From a checkpoint of a small transformer trained on Wikipedia.
Training: a variant of Adam for these matrices, 8814 steps.
Each number is 128 + 32 x the weight over its row's rms, rounded and kept within 0 to 255. Layers, rows and columns count from 0. The size above them is the row's rms in percent of the matrix's.

# layer 9 MLP gate, 256x128, rms 0.148, rows 180-246, columns 96-127
size [ 93 106  90  89 103  95  83  96  98 101 113 102  99 105 110  97  99  97  90 113  93 108 107  91 101  92 100  97  89 107 106 101 107  92 100 109 108  86  97 104  97 107 108 106 118  81 107 102  85  96 110 100 100 107 108  91 102  97 100 108  99  98  99  95  98  95  81]
[[103 119 199 113 124 114 136  91 123 131 167  97 104 145 206 109 141 107  86 126 155 156 116 174 131 149 204 154 144 126 161 108]
 [124 110  95 135 162 190  95 159 116 132 108  62  89 180 165 123 186 131 151 115 130 117 132  81 116 140 181 162 154 109  93 164]
 [155 114 102 129 122 163 124 128 106 220 125 140 101 119  63  89 144 107 114 133 153 103 105 113 165 167  84 129  96 139 172 155]
 [ 90  61 144 163 173 114  76  85  68 147 107 120 158 151  98 141 110 107 146 137 161 141 127 139 123 116 122 207 121 143 184 197]
 [ 80 145  10 127 134 203 147 115 120 119 165 151 105 121 158 146 177 148  93 155 101 115  88 151 145 172 160  91 123  81 118 164]
 [100 136 164 120  98 119 125  71 105 133 137  67 115 174 143 143 131 160 169  75 190 124 109 110 160 109 106  72 156 129 165 154]
 [147 127 136 161 135 125 139 139 171 129 170 106 136 103 175 172 115 153 128  85 127 129  63 171 137 141  73 207 120  66  90  80]
 [ 97 111 135 140 112 109 133 227 112 119 137 134 143  84  93 151 122 162 135 161 151 215 134 148 160  95 135  75 125  87 143 129]
 [ 96 136 118  52 108 117  68 121 104  82 116 133 122 111 107  99  87  91  59  86 143  86 121 190 144 156  75 118  58 139 180 198]
 [129 138  52 140 128  79 175 143 109 104 141 111 116 122 139 126 179 147  74 150 177 153 157 100 142 159  72 185 172 115 163 181]
 [124  84 112 199 186 151  80 133 155 160 153 104 126 128 175 166 137 123 113 176  81 118 135  93 142 116 109 108  82  87 127 138]
 [ 75 151 102 131 140 146 148 128 121 104 158 160 111 112 119 142 140 133  93 109 126  88 139 135 180 178 177 172 143 131 151 134]
 [129 211 153  92 126 134 187  92 133 150  96 143  64 111 164 158 186 137  93 130  96  82  93 155 126 137 160 155 103 161 131 110]
 [112 142 183 144 114 130 127 125 113 227 148 107 115 139 119  77 180 138  98 114  73 100 134 172 156 120  80 111 111 139 162 101]
 [162 195 106 108 145 130 123 124 115 127 142 125 100 142 126 128 137  73 105 121 165 157 137 206 137 173 130 194 117 192 143 141]
 [104 124 109  71  83 135  89 141 127 106  95 188 148  98  89  94 113  65 136 133 142 145 121 165 140 167 134 140 150 127 136 126]
 [135 160 114 117 103  96 102 107 131 117  53 118 145 126 145 151 148 120 155 159  89  69 151 162 156  37 126 172 117 127 163 126]
 [ 86 199  56 154 150 121 137 131  97 202  96 133 105 101 169 129 164 166  71 130 207 133 112 124 172 166 124  84 183 174 128 149]
 [152 144 176 129 114 116 123 132 116 113  76 104 120 128 163 127 135 132 121  90  70 171  80  87 152 120 143 166 123  72 132 132]
 [ 89 125  95 103 182 139  95 156 146  55 129 146  73 125  63 106 125 181 174 163 117 111  95 100 169 120  75 130  78 124 154 114]
 [117  64 162 101 121 130 111 168 138 165  83  96  70 148 104 163 132 152  91 133 146  78  97  98 139 108 138  85 118  84 137 190]
 [146 175 107 118 140 108 123 121 153 140 154 155 119 164 107 181 129 117 140 142  93 131 147 101 165  96 168 167 144 110 138 124]
 [157 130 119 130 228 111 113 117 153 141 114 166 135 177 128  71 173 125 129 112 149 148 116  97 106 147 140  94 158 103 122 190]
 [104  45 107 137 183 108 110 120 157 103 136 104 150 140 158 138 131 118  72 105 160 121 159 122 126 164 161 152 166  99 111  99]
 [184 165 136 119  93 116 193 136 110 162 130 130 120 134 147 133 137 119 137  71 138 112 123  93 154  78 131 166 127 148 115 136]
 [111 173 112 131  87 142 106 156 181 185 150 159 180  95 138 111  91 158 119 129 155 130 159 145 159 162 126 112 185 138 143  62]
 [166  88 130  63 179  76 112 124 124 118 110 111 120 136 140 212 168 155 194 152 105  97  92 139 103  71 143 134 128 102 110 122]
 [ 68  85 100 150 145  88 132  88 109 106 115 160 148 124  98 119 119 106 158 164 140 142 141 172 139 125 118  43 140 111 143 147]
 [ 87 126 194 117 123  90  68 131 112  85 136 135 157 164 116 183 152 115 138  92 124 129 119 128 120 139 120 138  94 103 196 126]
 [163 136  91 112 108 253 117 118 151 176 108 105 157 188 147  98  68 126 120  95 104 154 129 144 133 110  99 139 154 110 109 101]
 [ 70 138 140 112 117 165 113  80 113 140  88 170 130 142 136 113 143 134  68 123 153  87 106 120 124 126 184 125 144 109 138 139]
 [138  57 104  90 121 143 115 118 150 130 156 137 113 140 149 153 172 151 115 101 165 129  92 181 110 121 126 158 114  90 122 174]
 [117  66 126 156 200 133 146 128 107 176 121 128 147 172 174 151 175 176 112 170 149 153 122 136 151 157 127 179  93 126 153  95]
 [119  94 135 175 182 197  99 139 100 170 148 147 130 147 135 120 144  98 166 123 131 139  89 110 142 173 118 136 141  98 152 187]
 [167 127  74 141  86 115 155 156 182 120 145 179 117 123 134 167 129 153  66 113 101 122 202 184 143 127 121 123  79 141 117 103]
 [147  84 187  92 126 131 158 135 107  90 151 118 163 180  82 136  92 123 152 141 235 134 129 133 137 115  82 158 111 102 184  94]
 [132  95 100 119  54  98 128 195 106 126 157 160 115 122 104 193 142 116 154 171 107 184 159  93 129 144 127 122 131  96 154 172]
 [102  91  87 136 132 190 114 149 164 138 144 156 144  99  92 112 149 103 136 159 117 131 131 142 125 124  95 113 136 153 153 183]
 [149 148 135 114 101  98 158  80 170 151 118 112 104 214 118 135 150  79 145 159 114 143 200 114 136 151  79 121  95 109 172 108]
 [ 55 166 116 119 136  96 104 145 162 151 159  99 103 104 145 130 120  98 138 108 131 101 106 133 139 145 107 125 135 114 163 124]
 [ 95 147 107  57  89 135 111 134 141  98 143 114 154 146 144 117 112 122 185  95  91 157 117 198 123 141 128 180 176 156 249  95]
 [ 64  97 103 105 127 147 160 141 166 162 132 112 109 128 128 128 146 156 168 129 120 156  86  70 114 127  81 216 113  47 122 154]
 [108 145 135 111 133 180 164 100 116 156 147 120 102 140 135 166 150  56 141 116 135 152 126 141 143 142 100 182  96  90 170 134]
 [ 74 120 168 117 168 135 161  96 144  87  81 146 156 144 105 115 151 118 127 139  98 110 162 161 137 110 182 143 108 166 191 154]
 [ 92 113 103 116 139 102 172 135 154 153 141 105 138 117 102 185 216 183 133  93 169 149 124 146 161 145  58 212 147  57 108 135]
 [164 125 107 115 152  66 111 149 101  95 148 104 147 159 166 172 108 159 168 117 141 153  96 135 139 159 131 192 144  47 110 108]
 [159  85 125 156 136 132 154 107 178 153  96  70 133 138 164 196 173 106 140 117 149 160 117 133 120 124 104 120  90  73 135 131]
 [117 149 126 118 161 150  72 127  96 177 116 125 152 121 155 128 160 126 162 137 165  97 114 179 130 121 135 111 138 102 175 121]
 [119 112 139  94 164 121 130  99 123 140 120  46 161 140 146 116  96 142 119  74 112 189 118 136 150 158 122 148 147 143 128 113]
 [151 118 158 115 100  50 178 161 140 128 141  98 108 182 130 172 192 133 103 131 151 118 164 132 163  92 128 127 110 115 150 103]
 [113 174 107 144 122 170 134 119 123 123 105 103  68 176 129 106 157 166 139 102 118 159 147 172 163 163 140 161 125 160 110 167]
 [159  94 113  95 150 152 109 158 127 173 164 118  94 139 134 130 157 127 116 149 129 156  99 143 166 109 112 175 140 131 152 156]
 [131 105 141  62 149 145 134  37 131 158 157 136 101 128 165 132 156 135 128  87 153 169 128 151 135 245 147 181 152 162  78 115]
 [117  96 130 161 139 105 146 151 161 136 172 154 166 163 154 105 125 134 147  97 113 125 130 169 128  97 106 116 133  97 114  98]
 [ 66 126 104 149  78 122 106 145 107 107 198 143 112 126 113  95 142 122  62 160 178 114 149 204 215 170 135 129 140 119 174 132]
 [160 171 134 140  99 158  94  76 196 128 165  77 147 120 117 159  75 157 123 172 143  81 119 134 137 165 135 178  99 148 100 152]
 [142 132 131 108 136 154 100 107 149 183 103  89 224 141 110 140  96 140 104  96 115 140  48 142 170 143 143  82  98  92 126 130]
 [109  84 154 102 203 196 147 131 163 105  98 136  85 170 196 135 165  83 127 110  93 170 101 101 101 123 108 105  78  97 109 157]
 [103 174  84 157 145 149  80 170  83 141 149  38 103 194 193 102 122 123 127  93 132 151  97 127 102 113 104 165 139 175  99 158]
 [124  57 134 177 149 142 160  93 139 106 136  97 108 127 131 158 131 150 113  51 103 157 145 178 142 139 137 124 111 125 164 141]
 [ 98 141  25 137 151 116 188 109 176  94 167 136  90 126 104 132 123 124 107 140  72 200  95 134 147 113 123  80  89 124 137 110]
 [146 112 101  87 160  91 158 130 142 137 150 120 106 120 136 158 112 116 146 134 132 130 138 161 151 168 110 171 138 115 149 124]
 [143 162  97  38 189 132 117 114 155 176  98 128  68 212 112 157 136 103 173 131 143  91 144  91 128 127 115 158 107 139 136 109]
 [141 113 132 163 192 123 125 110 108 126 122 116 186 191 107 144 182 155  90  76  89 144 209 157 137 123 116 134 109 116 125 186]
 [ 99 122 131 128 143 113 145 106 204 112 164  94 129 130 149 228 126 107 101 107 129  67 147 141 112 173 107  89 132 119 127 196]
 [ 74 121 139 126 140 176 150 165 188 132 186 142  71 114 161  64 141 156 125 123  73 160  79 141 133 142 126 101 130 158 161 135]
 [132  77 136  67 114  84 129 133 111 130 134  76 130 131 196 170 122 150 148  69 144 147  97 114 137 126 119 176  88  73 150 114]]
# layer 9 MLP up, 256x128, rms 0.157, rows 180-246, columns 96-127
size [ 91 104  90  87  91  94  75  88 110 111 116 100  94 104 130  94  95 105  87 125  95 103 101  76 108  91 100  87  86 106  99  95 121  91  90 107 108  83  93 107  94 103 107 106 127  72 111 117  84  90 125 120  86 109 141  84 110  95  96 133  94  96 104  85  94  96  77]
[[ 99  49 212 110 103 123 125  67 132 121 102  95 117 122 145 183  92 120 105 175 103 107 144 138  82 106 148 108  88 143 152 111]
 [151 134 102 107  94 131  60 158 176 158 105 106 125 135 109 151 133 133 153 173 127 145  79 146 126  83 157 180  68 124  96 178]
 [112 125 143 126 140 105 141 152 128  63 144 111 130 131 182 105  78 150 130  93 110 141 138 134 132 118 169 153 136 115 117 114]
 [133 128 138 122 131 141 100 138 128 147  82 109 151 103 154 141 188  82  83  92 134  91 168 115 118 116 108  71  90 136 116 101]
 [110  71 114 137 135 130 123  73 136 100 152 100 155 140 103 108  75 133 113 146  73 103 178 137 136 127 163 125 103 116 145 152]
 [ 23 132 116 126  89 129 160 115 120 157  85 105 132 143 141 112 146 106 134 157 140 118 117 183 103 152 125  85 130 125  96 156]
 [135 129 147 116 106 122 141 106 123 149 173 115 136 148 126 160 118  82 132 217  87 120 119  82 116 125 116 146 157 128 136 125]
 [135 123 151 121  75  93 137 157  93 138 107 172 142 125 135 165  97 115  90 154 165 119 148 140  80 117 188  83 133 124  59  94]
 [152 102 134 168 145 141 159 170 187  89 185 161 120 128  97 123 131 162 102 130 129 148 116  58 160 154 136 156 117 167 155  78]
 [192  82 203 112 145 164 142 109 109 125 140 134 144 145 131 119  70 130 169 138  96 133 139 144 132  61 126 120  73 150 128 118]
 [146 113  95 146 135 102 118 157 119 111 128  98 112 152 139 131 131  38 164 138 151  69 117 127 147 161 135  85  96 108 187  98]
 [107 126 148 157 117 126 112 113 130  93 111 121 103 139 148 170 185 165  74 172 152 128 128 102  87 128 133 148  43 107 113 164]
 [109  30 155 195 167 167 122 151 173 108 183  83 107 127 174 122 129 114 143 111 171 163 111 102  89 108 121 169 151 103  57 139]
 [ 84 154  91 145 105 136 120 155 149 116 116 150 137 127 163 139 136 156 110 115 123  88 155 119 137 102 166 138 139 146 141  23]
 [120 104 167 158 137 154 116 119 124  71 145 205 153 138 132 124  98 206 154 146 119 146 132  99 137  83 124  67 151 121 135  87]
 [ 96 146 145 125 149 175 100 166 139 103  69  74 153 155  83 113 124 126  96 134 142  42  93 139 107  58 124 172 108 193 164 107]
 [160 160 172 149 164 107 131 125 132 171 122 122 106 151  94 114 156 109  97 134  34  56  96 129 157  92 128 132 149 128 188 159]
 [115 162  80 126 127 125 185  58 139 152 131 155 160 134  97 122 160  92 106 133 165 113 203 178 180 161 184  96 151 157 134 196]
 [119 178 114 166 112 125  80 111 159  71  94 116 104 107 143 117 132 184  95  97 112 127 177  76 146 123  94 187 111 103 125  73]
 [123 102 170 158 187  81 142 124 126  76 142 105 126 151 121 129  95 148 152 148 100 117 118 108 104 145 138 111  89  58 140 155]
 [182 172 105 148 141 103 140  94 132  83 154 171 174 102 154 113 133 117 164 111 132 183 140 172 155 152 105 174 154 132 146  32]
 [ 77 126 116 141 103 111 181 142 148 138 119 157 107 180  90 108 168 112 125 153 107 115 134 174  89 128 123  99 114 120 125 134]
 [ 77  87  72 121 166 129 122 123  67 122 136 163  88  90 160  98 118 140 147 115 123 154 129  99 133  86 135 171 146 146 125 120]
 [110 135 126 101 147 126 170 114 105 106 183 214 180 160 114 107  78 151 153 154 116 186 161 100 159 109 125 148 103 101 142  89]
 [159 128 125 162  69 104 138 117  95 144  80 123  92 167 182 116 129  99 152 189 140 130 161 135 138  68 108 100 111 105 141 105]
 [148 138 117  83 109 155 109 136 202 119 146 148 144 146 130 140  91 114  91 109 116 132 134 113 150  82 131 112 121 103 157 109]
 [113  69 131 113 178 107 106  50 126  83 154 110 124 107 149 182  95 132 109 123 140 207 111 141 104 107 160  84 125 110  83 174]
 [113 182 121  65  69  93 132 142 126 143 105 175 159 139  84 122 148 150  97 181  96 139  93 125 131  75 107 133 115 131 148 151]
 [136  97 140  76 130 155 178 131 113 127 137 134 169 130 166  85 117 158 126  73 127 211 152 116 119 144 105  80 123 103 154 139]
 [127 118 106  85 126 128 142 187 187 112  56 157 100 107  94 146 114 183 157 134  85 127 167 153 120 124 134  35  93 130 129 152]
 [ 92 179 143 100  87 128  71 125 133 175  91 113 126  99 141 193  61 175  62  69 107 123 117 114 130 102 140 124 117 110 100 112]
 [132  77  99 184 137 152 102 214  58  89 174 122 155 169 165 113  76 118 104  64 188 125 138 143 111 172 144 138 130 138 108 134]
 [157 186 128  66  88 138  59 135 192 111 118 192 139 116 145 100  68 133 154  91 183 127 145 157 111 115  93 101 136 140 127 122]
 [159 157 131 149 105 120 151 110 146  84  75 134 191 142 137 110  98 146 106 151 134 130 163 100 144 117 176 106  44 205 105 121]
 [ 87 173 118 106 166 103 129 116 158 158 105 164 129  86 100 140  95 115 121 167 131 156 154  79 122 116 154 141 141 201  96 114]
 [104 188 111 107 110 130 128 176 114 121 132 115 109 180 104 157 163 107 150 160 141  68 121 108 168 205 132 105 168 194 141 111]
 [117 153 151  97 139 140 117 118 115 140 110 103 160  90  80 133  39 113 143 100 145 127  89 144 118 164 152 153 207 136 129  45]
 [112 109  93 130 135 166 119 161 131 125 159 167 172 104  74 107 158  86 133 148 165 150 143 130 136 138  92 109 153 165 158 159]
 [127 109 198 135 167 164 157 100 118 100 160  96 182 214 116  69 104 104 152 108 155 124 144 160 142 163 124 122  90 111 116 157]
 [ 54 113 167 143 138 103 104  72 125 108 155 147 161 161 115 107 147  81 155 110 132 136  68 162 124 205 190 133 111 131 143 158]
 [122 155 145 131  78 154 158 151 117 154 111 117 180 136  85 140 147  85 151 142 144  86 139 125 116  98 174 154 143 160 101 136]
 [115 129 102  92 110 149 115 160  94 139  53 135 106 134  58  58 130 106 183 127 150 121 113 176 115 146  81 175 135  94 117 184]
 [100 118 122 177 162 146 161  92  80  72 107  75 109 201 109 171 203  97 133 150 131 100 181 119 120 139 122 179 121 112 103 152]
 [199  96 114 129 210 101 121  74  70 159 121 105 116 130  99 124 135 129 121  94  89 182 176 104 127 155 101  80 130 155 100 155]
 [ 86  95  94  96 178 111 115  89 202 145 123  67 128 114 108 164 177 187 135  80 119 161 107 185 125 149  57 175 163 116  91 149]
 [146 106 126 141 172 131 139 161 104  95 143  86 188 153 159 157 169 100 175 181 147 169 111 133 107 130 118 109  88  62 114 142]
 [149  70  91 172 150  78 119 101 127 103  57  77 171 115 128 111  66 144 117 114 110 101 131 115 145 174 183  94 131 106 125  64]
 [ 86 135 145 137 130 156 121  84 121 137 123 104 144 148 104 181 141 129 200 112 130  46 164 176  84  86 149  71  66 154 157 147]
 [ 99 109 153 141 144 124 139  75 161 130 151 109 145 143 165 150  96 142 143 170  53 148 135 129 161 181 163 130 148 108 141 142]
 [157 159 138 101 118 121 212 124 107 119 187 187 112 131 115  91 120 126 174  91 124  85  91 155 132  91 130 152 231 157 122 108]
 [182 126 171 154 109  71  99 123 123 116 195 108 157  90 152 142  89 121 129  98 160 102 143 157 137  73 136  78 121 122 131 108]
 [130  63 109 107 165 155 163 107 121 131 140 151  98 168 166  93 134 124 118 169  91 156 196 107 121  89 121 170 121 145 114 126]
 [110  90 125 110 157 156 124 211 168 143 105 141 181 154 144 215 163 100 132 137 127  86 108  87 114 105 177 115 127 101 114 141]
 [145 124 156 141 221  83 149  94 110 133 147  88 166 100 169 131 153 119 147 101 174 127 209  86 122 143 116 177 161 103 137  56]
 [ 94 155 116 145  93 100 126 124  84 109 156 125  91 127  83 128 157  83  85 127 179 111 132 181 166 206 169 112 183 121  96  78]
 [155 164 143 158 111  46 185 135 120 104 176  86 109 112 143 102 117 166 178  95  92 132 131 118 140 185 137  87 156 163 143  76]
 [101 148 144 126 107 144 162 112 116 158 132 116  80  92 134 165 178 127 149 222 149 122 136 141 119 117 129 152  86 107 139 119]
 [147 127 124  63  56  97 168 130  88 114 131 138 110  66  77  78 106  55 128 158 100 204 203 115 123 123 124 115 142 129 145 130]
 [100 142  99 141  72  97 135  61 122  67 182 172 146 140 127  95 147  94 161 140 146 147 188 156 116 138 142  93 132 146 127 157]
 [184 129 141 101  99 109  52 182 107 172 117 134 137 151 145 106 137 131 119 138 154  94  60  91  70  87 113 205 126 102  90 151]
 [ 95 114 135 134 133 134 123 107 134 124 195 115 142 138 142 102 154 135 118 149 168 151  82 108 120 142 178  20  79 103 142 128]
 [176  85 143 104 129 120 160 128 124 137 146 150  92 149 147  87  92 143 166 150 144 128 131 126 137  97 124 149 127 126 118 113]
 [ 93 174  93 137 123 196 156  65 136  90  92 155 203  80 134 128 144 154  96 128 158 142 133 159 148 106 129  83  67 112 145  81]
 [ 57  67 108 112 173 115 160 100 160  94 175  59 162 159 145 176  87 121 118  99 135 151 168 147 118 100 157 156 140  87 168 159]
 [165  96 127 116 187 110 170 119 200  51 138 160 145 143 106 143  90 100 159 119 155 166 178 146 128  81 155 133 130 119 107 139]
 [134 104 114 157 185 109 141 146 141 144 167 162 132 113 107  79 159  91 144 132 125 123 102 133 149 145  81 135 162  94 144 138]
 [122 137  94 163 159 184 118 133 164 153 111 123 144 142  99 120 104 150 124 202 107 121 135 126 152 109 138 107 136 194  82 141]]
# layer 9 MLP down (transposed), 256x128, rms 0.14, rows 180-245, columns 96-127
size [ 92 105  89  91 102 100  76  99 110 105 112 107 100 109 111 107  98  98  88 127  94 104 103  82  97  96 104  92  92 107 104 101 110  99  94 110 108  84  94 105  95  95 111 111 103  75 105  98  81  99 109 110  95 103 112  96 113  99 103  97  95  96 100  89 101 102]
[[130 118 126 146 141 124 155 102 149 142 108 123 122 118 164  97 167 142 121 148 150 125 139 152 169 143  59 142 155 124 124  75]
 [128 119 119 109 153  99 135  94 158 132 182 156 154 150 126 145 107 156 117 144 158  92 162 116 177  77 142 112 103 123 131 116]
 [165 110 152 115 115  73 124 157 116 124 142 115  84 235 146 127 122 158 178 129 116 107  61 162 165 148 137 153 137 114  93 110]
 [141 138 154  95 169 170 102 161 169 161 149 163  85 122  91 141 106 163  99 105 108  91 130  82  80 145 120 112 120 161 182 103]
 [172  96  64 108 146  88  98 155 156 163 144  92 121 145 171  72  92 138 106 153  83 179 171 153 151  57 138  75 116 119 135  86]
 [ 47 123 147 108 122 110 143 112 135 126 120 120  80 131 139 152 119 124  89 148 135 102 128 111 118  75 101 147 146 112 191 150]
 [113 104 163 190 115 174 137 102 140  90  93 112 126 149  88  98 128 105 145 146 149  85 154 186 142  81 111 129 163 167 166  88]
 [127 109 100  94 110  98 160 172 129 150 133 103 150  72 123 128 109 101 115 168 135 103 140  82  94 118 156 181 106 119 147 107]
 [108 131 144 139 117 126 164  82 132 118 156  95 164 135  87 136  34 144 124  80 135 190 105 142  99 161 106 141 124 113 125 140]
 [ 76  83 149  80 102 158 163  95 116 126 169 130 130 240 160 123 141 140 157 138  74 136 123 208 104 144 147  86 137 105  71 177]
 [106 203 126 114 100 123 166 193 166  87 148 137 148  28 114 154 156 170 156  44 143 120 132 136  75 132 141 175 145  70  69 125]
 [ 80 163 105  91 137 116 137 101 119 126 154 177 175 108 132 179 174 146 151 137 171 111  76 101 140 130 155  96 182 123 149 114]
 [ 95 135 142 114  64 172 126 147 120  81 144 191 110  84 157 119 186 113 127 119 117 142  92 118 164 125 145 104  94  98 152 156]
 [148 100 152 126 152 179 144 147 170 165 162 101 120  89 113 122  98 127 122  91 106 105 128 139  92 139 144 142 106 105  57 146]
 [190 160 181  70 104 135 137  54 103 110 116 180 141 208 115 117 182 123 116  90  92  85 124 131 157 177 134  98 123 174 118  93]
 [112  77 115 125 158 108 146 119 146 137 129 153 129  24  90 140 127 143 108  89 148 118 105  87  75 127  85 142 108 139 120 105]
 [171 130 149  92 140 170 202 164 105  80 129 132 131 221 148 107  88 167 150  72 146 193  93 117 111  95  75 101 130 144  75 160]
 [150  94 128 139  73 111  85 131  45 150  73 127 150  91 112 160 130 181 144 138 199 197 163 149 118 171 119  83 103 151  67 110]
 [129 129  90 110 120 116 120 129 134 152 109 135 134 105  95  91  82 130 107 182 131 138 126 113 184 113  81 122 156 100 171 113]
 [107 145 100 126 155 148  84 120 139 103 144  67 158 119 131 172 138 177 123 169 106 150  91 154 140  97 152 100 113 110 203 122]
 [136 123 119  52 102 119 166 121 153 147 132  80 117 124 157 174  94 181  94  92 153 141  65 122 208 195  96 165  98 118 100 100]
 [146 176 175 147  99  87 141  25 117  91 114 142 127 151  68 179 156 118  75 151 141 109 148 137 136 135 139 144 169 170 105 167]
 [184 132 132 155 162 111 106 184 142 148 140 160 101 116 124 135 116 129 136 118 123 128 128 112 167 148 153 131 142 120 156 137]
 [ 64 183  72  93 159 142 179 165 151 203 179  86 130 128 145 102 119 169 122  80 182 109 104 142 155 119 147 154 136 124 109 137]
 [116 179  95 122  45 170 116 142  95 102 133 150 191 185 126 142 171 155 204 131 106 117 131 114 113  94 124 105 122 139 179  98]
 [165 132  92 172 114  63  83 134 129 134 189 150 150 172 137 116 146  91 180  55 114 123 140  92 157 121 172 132  65  98  66 153]
 [103  57 103 162 125 130 178  83 109 136 147 166 138  45 167 126 121 124 129 121 175  74 139 114 105 160  91 123  98 145  92 120]
 [101 131 154  87 166 190 137 178 148  27 135 140 140 137  65 142 134 120 129  94 106 156 120 154  39 158 139 132  76 155  85 101]
 [173  91 121 154 135 162 124 103 146 118 124  96 174  88 165 128 139 171 134  98  80 146 167 133  53  86 174 165 153 112  87 153]
 [100 123  81 149 123 159 105 198 140 139 190  53  98 114 168 100  59  83 136 111 113 168 133 129 109 127 202 131 101  72  61  98]
 [143 160 181  87 124 119 166 131 108 121  99 167 103 132 108 131 174  78 152 119 157 148  60  72 217 141 115 143 119 166 180  97]
 [129 119 145 151 189 108 113 194 133 114 106  78 139 154 155 157 129 103 152 109 132 134 157 114 145  46 147 127 139 146  73 107]
 [176  36 122 166 134 147  82 185 219 127 137 128 107 112 136 119 160 167  97 159 135 144 149  83 104 125  93 117 125 109 105  78]
 [126 147 121  72  89  97 125  90  89 103 167  94 120 149 119 190 152 100 127 134 144 150 110 199 116 136 184 192 101 124 132 111]
 [134 129  67 138 183 114 108 120  83 172 112 164 137 106 159 110 127 169 148 155  83 105 164  94 168 112 168 119 138  89  99 179]
 [182 116 170 188  91  75 102 156 128 141 182 215 128  94 165  88 115  96  94  51 180 127 114 134 137  68 101 128 108  71 167 137]
 [ 65 163 124 165  56 121 134 169 107 133 108 164 112 117 113 199 137 129 134  75  76 128  91  86 244 168 123 101 103 109 125 131]
 [150 165  99 176 158 144 152 178 158  69  94 122 147  60 160 128 142 130 125 133 142 144 166 120 110  98 116  90 174 128 112  90]
 [167 110 177 111 148 129 114 123  90 141 144 173 118 118 128 141 176 144 118 168 114  73 149 115 137  94 132 132  99 180 119  69]
 [123  80 156 157 129 106 109 116 136 138 138 142 164 120 151 104 109 162 106 186 109 131 124 148 113 145 178 103 147  88 118 129]
 [ 68 171 159  91 124  84 131 183 127 131 167 173 101 118 136 122 103 142 129  87 145  99 119 125 117 126 137 129 187 131 151 132]
 [129 129  98 103 146 108 127 156 152 120 135 162 110 144  92 112 119 173 124 128 188 118 115 113  76 106  68 158 147 172 121 153]
 [135 184  99 122  62 163 169 145 131 171  99 140  89 146 146 111 118  63 170 140 157 174  91 102 113 123  89 129 181 133 136  89]
 [ 85 129 167  86 104 129 138 136  68 101 106 115  86 170  86 134 158 123 101 131 149 190 160 178 116 126 147 159 141 107 140  97]
 [151 128 129  98 151  99 117 158 162 130 142 105 120  74 129 140 154 186 106 176 139 131 107 159   0 140 172 125 122 101   0 142]
 [118  99 149 117  90 170 174 106  88 154  57 178 117 130 106 107  96 110 140 109 128  85 158 133 230 121 147 123 178 160 144 102]
 [130 149 164 109 109  98  94 134 112 114 103 135  93 118  98 111 132 119 132 167 155 124 128 168 246 146 135 174 132 120 151 163]
 [118 154 120  77 129 195 169 179 156  93 105  98 150 134 133 132  80  88 156  98  97 158 137 131 131 103  87 110 123 150 123 141]
 [172 171 159 160 158  90  92 159 132 160 160 137 108 103 105 156 169 154 121 131 126  97 100 112  81  84 169 148  63 114  64 138]
 [131 153  95  92 170 122 101 129 134 137 142 117 137  87  97 149  87 127  91 152 131  89 177  66 115 113 157 116 133 145 126 158]
 [162 115 166 117 118 142 130  86 157 123 150 125 117  87 140  77 117 147 191  81 138 106 194 181  81 140 133 108 109 129  52 132]
 [ 89 126 118 121 113 116 138 132  96 114 106 107  84 141 164 110 103 105 132 109 115 189 134 102 205 132 115 139  94  48 127  97]
 [149 146 188 127 156 130 115 147 140 123 171 154 118 144 124 162  94 106  87 111 153 115 136 133 108 170 135 161 122 139 100 158]
 [156 109 106 179 116 152  82 145  89 160 118 112 191 128 149 180 124 129  83  95 123 165  95  96 123 140 132 131 126 141  70 166]
 [122 123  95 132 112 127 107 146 149 148  82 201 120 154 155 117 151 137 134 152 162 121 107 187 112  89 121 167 156 142 130  40]
 [166 178 167  95 107 129  77 136 153 127  89 143 147 129 160  95  82  83 176 151  81 139  80 108 133 147 112 126 102 133 166 134]
 [140 151 132 110 109 146 157 159 146 153 162 118 122   0  71 142 123 130 103 132 141 102 108 130  98 120 137 122 150 126 109 146]
 [130 175 102 143 106 116 158 136 112 154 100  89 145  98 148 110 134 132 157 160  90 163  79 160 109 121 178 133  84 167  92 149]
 [117 134  73  98 131 127 110 142 159 138 177 161 106 102  99 119 181  52 187 108 167 147 130 120  76 179 105 124 115 169 102 135]
 [143  98 132  94 116 144 147  79  94 164 113 141  82 178 151 122 134 194 130 173  91 107 159 139 119 102 110 123 118  75 148 141]
 [111 135  99 119  96  68 111 122 152 135 134 160 125  98 176  63 111 139  64  83  92  92 110 106 149  73  93 124 135 148 111 125]
 [148 170 119 101 151  71 127  81  63 121  91 143 185 108 127 177 136 112  86 150 169 113  87 157 142  99 144  98 156 147  99  76]
 [128  76  87 166 135  86 167 167 108 125 168  76 150  89 104 132  98 149  91  76  99 123 132 163  73 108 128 133  99 120 139 138]
 [164 152 180 104 116 163 142 158 102  94 101 142 113 156  97 101 130  98 141 141  66 141 151 130 148 139 103 116 171 155 210  64]
 [119 175 114 170 134  91  96 193 111 194 161 116 136  90  89 120 115 178 134 131 153 122 174 135   5 145 161 171 150  81  14 137]
 [ 79 157 141 125 102 148 142 138 148 143 137 131 163 150 146  90 126  95 135  85  85 192 125 146 200 127 160 141 166  90 114 143]]